Weights of a small GPT-style language model, trained from scratch on English Wikipedia.
Size: 9 layers, width 160, 2 heads of 64, vocabulary 1024, 2.93M parameters.
Training: 127M tokens, 1932 steps.
Each number is 128 + 32 x the weight over the matrix's rms, rounded and kept within 0 to 255. Layers, rows and columns count from 0.

# layer 6 attention output (transposed), 128x160, rms 0.13, rows 22-41, columns 0-79
[[160 152  55 155  44 136 108 102  94 122 112 154 133 131 109 150 117 102  86 175 126 121 163  87 103  69 136 138 162 161 156 137 118 118  99 100 100 147  57 139 107 141  83 140 102 128 126 122 133 152 153 118 144  98  96  90  95  84 196 158 208 121 182  92 112 167 131  85 120  96 166 106 129 164 158 154  90 163 232  97]
 [212 133 152  83 134 101 154  91  75 115 158  40 157 139  65 142 172 117  32 150 137  99 133 127 156 113  90 124 148 156  69 195  56 132 128 113 117 102 165 136 174 101  96  61 146 152 145 196 110 104 122 132 103 135 136 142 112 161  37 150 134 153 100 130 105 194 147  77 129 132 171  50  92 133 168 145  98 143 136 174]
 [142  99 113 162  73 130 180 168 149 144  99 139  63  78  70 158  88 112 173 203  93 116 141  82 111 109 156 134 197 173 122 111 152 127 206 173  85 141 121  72  87 113  87 144 126  84 145 121 114 163 115 133  78  67 110 137 183  76 133  80 165  94 122 159  75 149  67 153 122 150 152  65  89 167 146 106  75 150 223 124]
 [135 153 101 169 105 155  91 113  97 149 127  75  93  94 124 101 135 143 120 175 133  90 166 110 178 146  89 121 113  73  74 183  74 120 135 160 166 151  83 128 111  76 131 133 137 116 185 175 182  38 135 115  84 160 108  95  89 132 122 140 115 170 143 132 132 152 140 137  94 132  93  96 133 104 117  86 132 155 121 116]
 [112 140 178 130 124 133 123 146 150 128 146 143 120 161 149 146 220 145 114 160  94 123  97 115 159 119 137 144 115 125 101  85 137  71  53  72 160  95  74 142  96 109 147 144  60 129 117 133 103 113 114 116 174 139 124 184 114  92 147 114 118 133 141  83  74 126  97 204 160 132  94 145 100 107 145 144  88 172 231 123]
 [127 139 149 100 102 139  97 184 141 184  65 137 130 131 159 103 126 174 133 128 109 158  63 144  98 180 133  82 169  88  95 130 176 113  81 147 166 188  53 107 104 204 142 100 153 137  58  61 153 155 113 159  78  82  80 123 120  89 138 103 147  96 151 158 147 111 118 182  82 185 184 110 107 135 140 112 166  46  96 151]
 [100 159 149 120 161 119 100 224 147  93 161 130 115 106 139 151 113 173  93 177 114 199 112 131 112 152 140 133 120 118 115 156 196 139 198 108  73 119 117 165 106 121 106 105  70 112  90  73 113 166 239  87 188 118  98 199 118  54 122 144 130 142 110 135 111  86  78 107 165 105  95 182 108 117  77  76 116 143 117 109]
 [ 32 140 128  41 143 118 110 115  61 202 192 122 130 141 152  75 109 108 158 106 109 165 129 143  84 135 180 113 137 116 109 142 127  74 106 152  26  82 134 163 100 119 126 130 134 121 151 165 156 168 153 158 141  85 109  91 131 121 113 147 137  49 133 131 134  93 139 179 132 155 186 168 101 134  63  57  66 142 141  57]
 [158  73 126 134 136 147  98  83 170 164  84 112  95 151 152 123  67 183 118 124 123  88  97 111 114  96 139 170 107 173 152 136 116  93  86 172 128 146 115 162 131 123 121 139  49 146 145 129 152 169 164 118 213  83 127 131  82 148 175 135  70  69 143 177 153 123 126 131 112  87 108 156 167 182 146 142 187 103 123 142]
 [135 126 102 150 104 102  82 151 125 113 135  85 177  96 166 155 137 125 128  37 135 113 109 137 127 111  95 113 117  90 132 136 155 156  75 135 145 152 107 107 143 130 147 152 111 139 163 144 132 134  68 211 102 198  93 153 111  77  86 187 142 177 123 154  92 123  61 150 146 168 144 132  83  98 182 127 104 125  87 126]
 [104 109 144 109  68 120 141 149  60 189 154 101  97 140  83 142 149  91 110 127 127  74 147 151 125 163 104  99 116 149 160 131 102 125 130 107  94 139 153 117  87 122 115 156 224 115 167 152 113 119  87 105  71 149 109 160 138 166  94 144  67 140  85 107 122 143 159 138 216  81 138  94 125  97  67 140  68  79 148  96]
 [148 124 122 120 132 148 130 121 121  88 101  61 163 142 137 115 180 108  80  97 117 207 145 112  88 117  66 100  96 172 135 115 121 121 155  98 106  50 103 142 122  83  92 152  53 124 129 137  91 116 132 121 130 133  84 185 111 155 110 141 146  82  82 194  20 138 165 104 150  95 124 160 149 103  97 123 152  93 184 165]
 [169 149 121 117  92  59 141  97 119 140 173 126 122 111 125  69 103 152 148 135  81 145 108  71 169 121  77  88 127  92 151 112  75 131 123 118 174 149  55 155  78 115 121 180  92 158 171 180 165  91 107 156 127 169  89 104 130  87 131 135 166 123 163 129 101  78 176 169 158 144 156  85 112 125 138 143 139 127 128 130]
 [122 160  99  97 103  67 189 160 107 114 178 113  98 132 122 151  63 128 113 175  90 179 156 148 103 138 141 198 109 125  96  87 160 123 144 110 149 178 126 110  84 120 105 135  70 154 116 150 167 130 197  74 183 126  81 167  83 131 128 154 147 135 148 195 136  98  82 131 150 143 101 142 180  80 149 134 149 130 139 119]
 [139 117 148 100  61  59  61 113 134 200 167 139 113 173  88 145 143  58 113 169  29 100 123 156 182 156  85  99  99  61 106 109  40 157 137 131 198 120 123 117 101  88  20  45  83 111 145 151  62 206 113  39 105 207 138  71 121 129 113  91 114 104 105  76  98 158 145 138  98  85 108 112 145 114 154 139  89 137 111  83]
 [143 128  92 164 177 164 131 132  80  91 164 137 145 117  93 128 143 185 154 149 134 164 164 126 128 122 175 116 145 107 132 146  95  92 114 118 135 114 119  98 167 107 154 154  49 103 101 123  90  97 169 105 172  93 101 102 111 142 137 202 136 161  69  56 137  92 174 137 145 123  74 146 126 108  74 119 160 158 112 143]
 [139 140 139 152 216 168  86 138 175 132 113 162 110 154  92 164 157 120 183 194 168  88 118 125 158 127 130 133 113  98 111 167 145 141 100  93 179  55 123  94 126  88 155  11 141 153 150  67 108 189 116 142 199 119  61 171 147 144  88 118 140 119 131 206 131 190 175 148 175 176 114 115 151 117  56 211 124  61  75  95]
 [116 125 120 165 148 114 138 121 124  74 103  61 118 139 151 182 117 134 140 111  59 168 180 162 119 171 183  83 137 136 153 156  52 160 172 182 107 141 113 152 127 113 134 129  97 128 138 119 157 112 194 138 166 107 117 132  86 133 121 171 152 118  95 166  88  72 121 103  88 177 126 121 147 112 171 147 119  98 108 145]
 [159 123 129 128 115 117  80 209 116 224 137  72  97 106 149 132 114 188  96  94 109 145 125 192 110 123  84 138 163 123 124 155 177 119  88 100 179 110 118  94 123 114 172 160 145 131 155  68 121 202 102  85 208 105 103 138 132  61  93 199 160 130 126 181  54 123 169 141 135 125 110 114 114  92 114 149 164 107 105 168]
 [160 157 181 159 120 125 139  66 154 109 152 160  99  87 115  77 156  67 178 139 170 136 104  94 126  84 128 115 135 103  81 119  89  55 204 153 181 138 133 139 126  48 164 137 174 118 143  91 185  77 127 145 119 115 137 124 110 109 154 121  99 132 117 119 140 114 194 124 144 144 156  79 156 186 167 121  80 139 155 108]]
# layer 6 attention value, 128x160, rms 0.148, rows 23-42, columns 0-79
[[ 57 132  90 162 115 138 119 135 189 145 168 180 104 101 113 134 124 169 123 118 114 148  98 108 114 138 165 140 142  65 182 126 128 138 135 181 178 121  99 126  84 152 142 106 122  89 110  84 132 159  81 112 151 115 119  98  92 117 197 171 126 134 209  88 174 139  76 129 139 112 103 168 112 157 126 134 119 127 122 130]
 [127 169 164 108 129 105 157  74 148 169 101 140 169 116 119 157 114  95  92 110 182 105 159  95  52 137  57 154  64 125 146  96  97 131 123 148  72 176  83 189 120 130 127 113 173 174 133 155 141 161 141 122 175 125 122 160 107 148 107 108 116 125  96  96 138 116 132 187 113  81 133 152 102  90 149  64 125  71 116 137]
 [ 87  95 140 188 143 151  61 119 171  90 148 146 123 152 130 179  69 133  82 120 101 142 160 106 141 100 118 120 139 156 168 146 195 144 124 120  88 130 116  86 110 114  70  96  68  84 119 106  84 153 162 129 129  67  90 150 180 142 126 109  88 115 144 139 142 119 135 116 155  99 200  86 100 157 148 124 172 103 136 102]
 [187 138 101  67 111 108  77 156 142 109 149 112 112 128 153 134  98  90  62 137 191 152 147 124 194 134  80 160 180 140 153 205 169 157 133  60  87 149 143 159 153 135 121 105 153 145 114 133 131 127  77 143 132 111  87  49 155 140 160 146 102 156 107 146 100 138 172 133  96 154 129 122 123 171  63 122 128 149  94  89]
 [177  74 137 171 146  62 152 190 183 134 154 117 198  67 105 115 175 139 167 102 187 135 129 127  92  97 155 165 176 130 113  66 129 140 178 137 129  67 136 132 126 124  78 150 178 118 114 158 130 122 146 109 155 146 173 144 176 197 119 208 108 132 161 114  79 100 117 141 172  81 140 105 108  82 127  83 100  89 156 149]
 [220 109 134  89 125  52 145  86 142  78  91 138 103 125 162 104 112 137 142 124 119  63 110 158 136 104  79 208  91 145 151 140 101 153 119 116 123 149 146  93 115 129 153 149 201 104 110 133 131 158 106 148  64 195  89 104  92 157 161 173 137 149 129 111 114 121 131 116 106 164 186 147 139  90 164 135 113  82 161 154]
 [156 148 227 144 125 128 115  89  95 161  96 194 107 136 148 174 124  76 156 118  87 106 165  93  96 165 112 160 129  70 143 206 198 130 118  89 126  96 108  79 159  85 208 184  93 150 131 112 119 153 144 118 117 173 149 126 144 146 144 104 122 155 168 132 179  79 128 119 145 137 196 136 177  76 193 126 131 120  85 160]
 [163 111  36 108  95 105 118  93 110 156 106  75 173 113 149 140 142  79  93 128 116 146 111 115 122 151 178  97 110 113  84 132 152 131  89 129 125 119 157 119 171 111 117 118 191 145  99 122 128 152 150 103 121 129 103 152 173 133 126 133 113 177  59  56 139 134 131 130 139 190 100 119 131 111 147 134 134 163 171 136]
 [122  94 132 126 150 161 166 100 130 173 130 138  94  98  86 109 144 107 164 188 136 130 127 168 154 137 202 136 174 116 147 148 110 111 173  99 105  76 110 198  92 114  74  75 124 125  59 161  92 133 106 134 103  68 155 143 120  79 106 101 109  83 145 150 137 153 156 157 121 189  92 137 180 127 116 121 140 175 114 121]
 [ 70 131 147 139 162 177 126 119 145  99 150 177 156 119 138 124  77 114  87 163 123 128 187  88 121 141  19 147 104  96 152 105 136 135  90 114 159  96 130 147 144 160 212 127  91 102 179 158 110 149 160 135 148 130 161  95  95  48 134  85  64 122 128 154  93 104 117  89  95 135 172 138 116 190 215 100 130 127  83 132]
 [126  68 138  46 161  99 131 144 151 126 148 146  52 187 159  77   3 126 138 201 118  86 122 160 167 194 108 194 163  95 112  70 141 105 123  99 108 132 111 122 117 135 197 144 149 181 126 128 181 146 138 135 173 114 136 115  81 124  82  99 143 141 149  86 163 112 134 142 166 145 186 131 110 159 124 158 101 187  93 168]
 [133 128  91 150 200 167 167 162 148 110  99 149 141 114 139 113  70 119 186 176 209  47 130 191 139 148 154 173 163 170 145 140 177 136 132 118  63  96  75 146 157 128  64  75 170 209 124  67 155 124 130 167 164 111 153 106 148 105 192 152 118 118 119 138 123 199 104  75  82 193  84 125 126 138 136 142 134 136  90 117]
 [162 169 149  99 125 108  14  63 108 107  83 119 150 157 144 115 154 142 161  77 137  83 110  75 137 104 103 171 138 202  99 144 155 126 158  78 108 109 151  46 159 117 106 137 167 108  90 122 130 149 100 127 134 161 102  84 173 112 137  92 136 141 116 117 140 133 134 101 118 113 116  81  62 125 121 108 134 150 112 147]
 [114  97 116  98 124 203 126  99 180  92  48 178 142  61 131  72 148 195 176  38 205 117  88 131 120 132 125 100 126 156 183 122 120 123  60 185 115  75 109 106 125 141 202  76 133 109 145  80 200 117  99 126  56 155  87 104 129  71 206 135  98 154 165 160 192 183 108  96 109 188  61 118 123 157 125  65 145 179 134 157]
 [146 112  85 127 143  97 130 153 188 113 120 112  59 175 202 121 124 121 123 142 119 117 105 124 163 142  81 140 104 222 105 132 142 153 146 134 140 136 138 154 122  93 102  97  98 149 138 135 110 112 132 149 107 138  91 126 131 116 182 132 106 184 142 179 119  79 131 133 134 110  94 136 146  86 118 198 136  83 164  88]
 [116  85 147 174 110  88 172  89 117 149 159 120 141 100 135 108 119 120 117  98  43 149 168 122 149 139 132 120 114  94 128  16  92  56  86 121  69 123 162 131 132 144 206 187 151  99 169 168 180 107 171 134 102 156 166 154  29 103 178 118 135 150 101  67  94 111  49  82 154 138 152  87 223  66 215 141 153 150 150 153]
 [122  92 128 113 132  86 125  99 170 149 151 128 151 112 208 165 118 163 132 120 184 126 106  96 160 111 148 153 102 125 113  91 152 176 111 122 146 129 112  94 130  72 163 116 191 174 114 180 106 166 161 142  76 123 113 119 121 130 135 112  89 109 131 131 138 145 109 131 127  99 141 112  94  70 121 137  97 153  94 150]
 [115  93  73  49 148  77 241 112 153  96  68 141 126 150 119  84 149 126 187 104 164  95  92  89 186 147 175 159 120 135 148  42 102  94 173 156 107 105 157 139 135  96 124 102 120 133  84 171  83 109 151 108  70 158 135 119  88 156 110 133  99 143 116 113 104 139 147 131  96 135 159 140 141 155 155 112 179  83 141 131]
 [109 109  87 178 140 178 159 169 160 155 108 197 173  88 110 163  91 116 161 140 151 123 109 127  99 125 134 118 163  89 126 141 100 131 101 126 170 116  91 118 155 140 101 113 107 135 182  93 159 100  86 194 187 103 121 128  84 108 135 110 191 146 123  76 128 106  83 172 137 145  70 198 149  99  99 133 123  98  86 120]
 [ 96 106 132   3 167 119 109 133 141 103 120 143 115 131 106  53 186 145 179 154 162 159 109 160 182 122 131 131 134 116 162 122 101  30 204 128 109 101  82 154 126 131 174 110 105 152 172 131  99 136  47 152 156 139 130 114  68  99 101  75 170 140 146 130  98 119 173 139 134 145 131 160 117 196 106 124 177 105  93 138]]